Weights of a small transformer language model.
Size: 16 layers, width 128, 4 heads of 32, MLP 256 GELU.
Architecture: tied embeddings, normalized queries and keys.
Training: a variant of Muon for these matrices, 99M tokens, 12070 steps.
Each number is 128 + 24 x the weight over its row's rms, rounded and kept within 0 to 255. Layers, rows and columns count from 0. The size above them is the row's rms in percent of the matrix's.

# layer 10 attention value, 128x128, rms 0.0536, rows 88-95, columns 0-127
size [121 127 118 116 121 130 113 123]
[[143 172 133 126 120 133 159 128 131 141 114  99 122 189  92 103 114 120 132 103  89  93 102 133 132 174 142 144 104 136 147 147 106 107 144 146 133 102 112 119 121 129 121 159 115 109  68 110  89  87 128 143 139 186 144 119 113 106 123 123 142 105 134 126 104 118 112 161 109 136  68 155 120 105 154 105 101 146 141 153 150 133 149 127  91 138 109  84 113 120 103 126 141 101 141 135  90 167 121 122 171 140 133  94 119 155 159  81 136 127 141 121 109 148  76 173 123 130 141 128 147 158 152 150 161 157 111 106]
 [156  93 123 151 128 135 102 125 145 114 144 131 146 138 102 129 134 120 114 116 132  90 147 137 123  59 155 127 115 132  88  92 149 130 129 112 137 158 115 121 157 142 132 137 139 104 109 105 146 140 151  93 145 159 138 118 151  99 130 174 140 160  97 137 126 129 107 189 136 157 170 115 142 111 147 136  81 152 132 146 124 114  92 143 134 146 118 131 127  75 152 142 127 149  93 152 127 144 139 138 157 155 148 155 127 100 169 167  88 113 158 165 143 108 115 112  80 138 200 114 148 148 114 139 107 121 152 176]
 [126 122 136 188 145 127 128 109 122 130 159 128 120 143 120 150 132 153 157 179 123 131 129 123 139 101 149 173 108 135 126 123 133 101 116 152 101 150  96 115 130 101  89 139 202  91 142 119 137 134 161 140 161  89  89 131  82 171 111 147 106 117 101 138 115 133  98 122 122 115 179 112 170 138 120 129 117 152 150 139 106 112 123 111 124  90 172  93 140 180 143 156 150 189 120 134 126 137 133 145  90 115 156  94  93 109 134 141 155 112 137 108 118 138 144 148 124 102 110 135 124 161 106 107 128 118 168 100]
 [146 106  99  99 130  89 163 146 102 143 127 141 144  87 110 152 102 138 122  89 108 142 105 130 149 102 101 186 142 112 163 129 166 138 142 124 109 150  94 129 129 155 144 142  85 130 151 142 122  95 152 140 142 126 130 115 128 156 165 132 125 113 100 141 115 155 141 139  69 125 174 136 117 158 134  90  93 100 154 114 154 130 128 146 164 116 143 144 146 139 107 129 128 159 162 152 136 173 125 100  78 138 114 145 133 169 100 117 131 119 105 124  99  97  80 154 135 124  92  74 135 146 159 130 155 102 125 158]
 [119 157 114 148  91 108 145 124 150 148 110 155 147 110 104 172  73 125 128 188 101  93 129 113 142 153 161 122 194 110 109 142 139 135  89 133 116 123 164 101 164 129 110 110 105  98 131 138 113 155  97 131 148 104 124  91 167 151 148 145 153 123 132 106 132 125 108 139 134 134 120 164 123 118 158 152 154 127 157 123 138 137  88 134 161 112 140 108 120  82 155  89 136 125 101 151 108 158 148 154 100 127 135 142 120 134  88 112 104  99 125 161 173 115 119 176 150 136 114 126 151 122  78 108 162 113 103 133]
 [138 125 117 123 150 154 168 124  87 133 100 107 123  98 124 172 106 144 134  82 106  88 135 143 119 143 141 148 131 113 114 166 169 143 145  98 175 169 145 108 146  81 127 109 125 149  95 145 107 170 111 124 131 168 134 147 131 104 133 102 147 127  97 131 141 182 153 125 136 131 125 148 173 135  72 133 101 115 102 111 179 136  93 126 136 131 139  91 142 125  99 127  69 130 169  97 160 119 119 112 124 140 118  78 127  89 139 141 125 117 117 154 113 103 112 129 108 124 103 136 116 119 126 171 159 161 127 110]
 [167 126 113 115 128 189 124  71 142  94 131 147 140 133 156 127 105 101 127 123  81 133 149 106 125 104 146 124 132 107 131 172  82 170 129 129 146 152 126 145 131 102 172 142 122  85 127 134 156  84 120 148 153  93 117 134 134 138  84 145 133 116 177 120 138 132 147 108 106 112 142 132 107 122 126  91 109 123 127 177 176 169 108 120 137 145 127 117 115 104 127 127 105 135 107 100 138 175 131 106 135 128  96 121 162 116 164 149  94 105 164 113 119 105 127 142 179 128  68 139 109 143 141 108 148 125  89 128]
 [147 107 169 118 124 171 112 144 111  98 126 131 100 119 166 119 127 123 190 141 190 135 124 106 131 120 138 162 145  91  90 146 156 151 111 136 117 105 129  79 113 111 107 145 155 129 126 125 136 140 136 134  98 107 168 115  99 128  74 157 114 112 114 123 128 116  79 180 133 124 106 130 110 160  94 117 148  94 150 125 131  97 125 162 142 150 153 104  95  93 155 138 138  71 181 127 128 109 120 117 133 112 151 143 100 166 122 117 123  91 153 141 105 130 120 119 132 161 133 118 128 124 116 148 120 192 135 114]]
# layer 10 attention output (transposed), 128x128, rms 0.0672, rows 88-95, columns 0-127
size [125 134 126 129 130 139 131 151]
[[166 138 168  97 174 126  95 118 114 154 101 132 128 113 152 142 124 115 150  96 173 149 111 117 152 145 131 102 118 101 117 105 137 128 117 115 169 107 152 127 124 137 124 130  83 116 148 144 134 140 122 161 147 156 160 119 113 123 184 149 128 103 114 171 144 138  87  96 150 152 147 125  97 161 124 154 155 136 112 103  99 125 135 114 105  80 114 106 118 100 104 144 107 115 167 172 166 119 113  96 134 105 112 114 169 157 132 125 153 138 150 181 154  90  97  71  88 133  91 106 133 123 124 119 108 129 144 122]
 [153 136 104 116 150  88 165 162 138 124 146 142 121  88 170 115  83 122 155 135 145 139 112 119 153 140 121 112  99 133 127 102 147 159 147 136  95 140 139 129 113 150 116 143  88 127 133 139 131 120 164 159 129 131  64 131 176 116 164  99 131  94 183  72 138 107 132 106  98 140 104 139 102 155 122 132 100 101 146 116 118  96 129 120 141 174 127 140 121 107 120 122  98 106 133 138 120 166 116 102 149  97 148 126 151 133 108 151 146  95  78 118 147 132 195 162 134 139  90 135 139 122 134 100 158 100 157 126]
 [132 146 156 111 140  97 138 180 154 173 129 142 133 131 121 162 129 115 134  88 102 101  81 135 122 136 122 112 145 163 122 119 104 150 134 132 128  84 123 129 122 104 163 143 128 110 181 121 118 151 150 133 142 149 142 117  93 139 101 126  50 182 120 104 146 128 156 112 130 119 112 157 139 103 141 174 155 115 158 133 115 157 118 137  85 132 134 146 130  93 121 158 108  89 156 127 114  99 138  81 120 105 109 138 110 212 128  94 159 111 161 110 104 119 128 138 122 134 130 113 110 114 137 128 119 150  96 127]
 [105 107 142 112 169 107  64 140 164 110 126  92 117  92 171 134 117 111 146 119 135 121 163 123  89 118 126 185 125 160 158 135 115  96 110  83 136 135 132 143 149 109  83 151 120 157 106 104 170 134 101 151 140 118 168 129 128 127 149 148 128 116 165 125  96 105 135 142 114  87 100 149  58 133 120 131 174 151  82 157 107 152 137 139 105 136 123 128 165 112 116 117 154 139  85 144 163 149 109 109 131 147  89 132 151 173 131 142 128 146 118 125 106 138 128 158 139 141 128 139 140 139  90 118 127 133 100 115]
 [130 164 121 115 155  99 132 111 135 116 134 195 144 125 125 159 149 124 174  87 138 119 135  93 120 117 113 156  90 155  89 111 112 100 112 105 121 163 128 143 119 139 154 190  93 122 111 136 138 136 143 138 106  94 141  86 133  89 109 101 125 123 139  86 108  89 120 158 122 148 134 129 101 129 118  95 132 132 144 137 123 129 125 155 132 103 140 135 135 169 157  74 152 118 154 116 113 140 119 125 178 116 113 115 117 123 149 102 131  93 148 137 138 142 154  88 135  89 203 121 170 148 132 138 110 113 170 132]
 [106 118  89 134 113 123 133 160 132 134 136  71 121 129  81 169 120 105 154 125 154 184 145 166 123 135 117 147 137 110 139 132 132  70 154 117  93 124 108 126 125 118 164 108 118 123 162  85 139 144 111 108 136 137 130 111 175 106 155 169  89 135 125 100 139  71 173  83 139 131 131 109 142 105 149 138 181 110 136 104  95 138 125 122 145 120 140 141 124 142 164 108 153 172  96  99 148 121 137 120 181  96 142 138 144 128 137 104  94 130 147 129 161 115 127 131 135  98 136 146 100 150 132 130  83 148 129 101]
 [114 150  97 147 124 143 129 139 154 152 159  91 114 114 118 114 131 134 139  92 109 150 112 146 128 134 158 133  88 126  98 107 160 149 119 117 151 144 113 130 126 107 116 137 138 118 118  62 151 112 106  94 101 148 129 161 146 102 133 128 140  67 167 167 107 136 158 159 160  95 146 130  79 145 117 142 145 122  98  81 103 134 159 111 171 164 131 117 184 110 167 123 159 104 147 131 133 124 119 109 112 136 115 102 126 132 111 122 173 105 103  88 114 179 147  90 100 151 131 106 138 128 135 132 174 120 132 157]
 [ 97 149 139 125 137  70 161 102 109 162 116 114 160 106 140 101 130 104 130 124 132  77 107  95 116  86 111 169 102 146 147 189 123 133 147 124 135 131 133 164 141  84 147 137 112 104 116 121 106 105 156 151 176 143  89 123 116 136 134 134 124 175 116 138 170 122 125 153 116 107 130 137  96 139 140 157 120 144 110  89 104 162 126 115 132 128 132 121 153 173 121 147 114 157 168 156 127  90 101 149 101 117 100 114 103 115 178 118 161 162 104  92 134  89 119 172 125 152 139 121 102 108 158 147 131 115 122 124]]
# layer 10 attention query, 128x128, rms 0.0535, rows 96-100, columns 0-127
size [ 95 100  98  98 106]
[[155 135 142 111 134 139 135 169  90  75 150 125 124 106 137 138 167 138 137 173 178 157 148 105 118 153 135  60 103 117  95 129 103 163 146 131 131 145 139  97 194 126 134 150 147 131 124 135 101 165 123 110 140 170 162  88  87 142 126 123 122 140 147 119 167 115 138 147 138 108 137 129 110 123 107 154 154  95 135 123  91 114 136 106 133 143 137 133 119 138 139  97  90 118 159 180 131 119 122 142 163 102 144 134 129 134 151 100 140 103  86 151  85 120 177 132  90 125 122 121 151 116 120  95 154 109 153 125]
 [146 136 176 128 118 138 156  94 115 118  97 129  97 141 102 122 140 137 103 193 181 137 118 133 118 166  97  92  96 140  98 150 136 172 124  72 139  91 100 154 176 126 138  87 125 115 114 122 140 153 133 159 106 135  97 144 138 143  95 108 105 157 169 166 101 138 146 168 114 101 124 112 128 143 154 121 104 128 118 154 152  95 123 125 141 110 159  99 185 133 127 146 144 127 104 149 129 116 151 124 151 148 138 129  84 155 126 112 143 130  90  97 151 106 118 132 123 107 117 162 134 147 122 107 132 106 113 172]
 [126 124 142 133  83 115  99  85 136 115 131 103 128 116 164 123 133 123 142 124 115 128 130 129 150 128 125 129  95 118 128 126 141  94 124 148 158 110 141 107 150 143 164 119 119 145 153 176 163 141 131  91 154  69 136 179 174 123 177 176 138 114 128 153 177 120 122 123 151 119 139 118 165  91 138 144 138 105  66 130 152 189 120 161 135 145 114  92 134  93 130 125 110 132 121 155  96 148 121 159  88  93 134 147 161 147 127 142 100 155 159 122 106  79 123  96 119 142 159 159 157 134 119 129 137 142 117 120]
 [ 98 167 136 162 118 148 103 132 157 114 155 103 123 126 116 115 113 150  83  77 114 103 145 115 136 102 164  79 128 148 150 125 117 123 113 131  96 153 140 145 140 143  75 137 136 161 131 163 127 130 104  93 136 118 120  70 140  99 125 150  74 102 116 118 130 129 103 114 148 121 148 101 111 132 135 143 117 122  77 113 170 114 128 153 147 122 146 150  74  88 158 133 155 129 114 148 137 132 120 152 111 115 190 155 149  86 166 115 155 130 164 118 106 140 136 139 105 177 157 131  96 113 102 105 128 119 115 141]
 [ 95 103 135 120 131 146 137 115  99 106 110 145 127  93 132 150 116 136 160 107  77 126 143  95 149 143  91 127 120 116 140 131 123 116 164 113 120 147 136 149 183 119 146 124 143 115 138 131 116 124 110 160 141 151 129 163 152 154 116 145 162 106 107 171 178 127 134 111 102 138 101 121  92 141 132 121  68 118 146 108  57 115 156  99  88 126 157 151 121 161  94 150 116 165 106 120 110 112 115  95 158 125 123 133 121 133 102 141 173 161 106 140 144 150 168 102 112 100 160  98 149 125 176 164 142 138 164 128]]
# layer 10 attention key, 128x128, rms 0.0531, rows 96-99, columns 0-127
size [ 95 103  97 103]
[[132 157 105 132 138 149 142 154 134 122 132 151 143 136 113 108 150 127 178 171 130 149 137 143  97 124 135  86  97 136  91 139 134 133 112 118 177 142 133  92 133 161 109 142 144 152 157 168 118 157 107 132 183 113 109 135  65 105 181 132 138 111 120 134 168 118 116 170 110 128 125 112  81 114  79 119 143  85 125 152 123 149 125  99 178 123 152 117 114 119 124  98  96 113 117 111 117 144 126 128 172 109 142 107 135  81 157 152 149 106 107 145 120 124 125 158 128  90 111 102 142 154  82  95 150 137 153 128]
 [148 149 180 102 103 127 177 127 170 115 161 177 118 126 107 135 147  66 119 151 140  93 121 114 114 132 129 146 114 115 103 127 136 147 146 124 174 105 132 132 130 102 118  77 157 129 135 141 192 188 106 183  85 134  72 137 102 124 118  99 144 136 148 162 147 122 131 111 138  84 111 116 160 136 151 141 154 121 130 104 118 108 139 153 118 117 153 121 134 130 155 157 102  86  99 123 144 136  93  86 127 116 125 133 109 120 100 143 137 124 102 124 120 130 102  93 117 107 148 120 101 130 136 138 157 143 128 158]
 [174 161 144 146 109  92  86 104 126  87 165  82 115 143 145 132 119 111 114 105 138 151  84 134 134 168 153 121  93 118 138  94 129 137 142 146 106  93 124 115 131 156 124 108 107 124 121 131 144 126 106 154 119 118 120  84 139 130 166 150 105 132 158 127 134 145 103 138 125 112 104 146 170 124 115 129  59 102  89 130 122 151  82 114 114 145 123 105 154  99 111 173 147 154  91 111 122 100 108  91  88 119 110 139 151 155 107 130 115 130 138 102 145 100 138  76 137 174 168 133 162 135  98 108 112 131 134 153]
 [ 97 139 130 152 131 163 140 170 142 148 118 133 127 133 102 116 112 168 121  98 140 129 113 145 103 124 138  95 112 149 116 143 104  96 139 104 107 135 107 113 114 129 106 158 127 162 146 156 109 135  99  97 116 105 157 111 151 108 111 116 110 111 144 114 172 133 154 104 161 122  79 116 110 144 147 129 135 145  72  92 165 135 151 148 129 115 177 154  66 145 111  99 136 114 132  71 112 136 105 194 107  76 170 127 107 119 131 110 160 123 145 131 133 152 167 120  78 129 114 139 113 125 132  92 162 125 107 123]]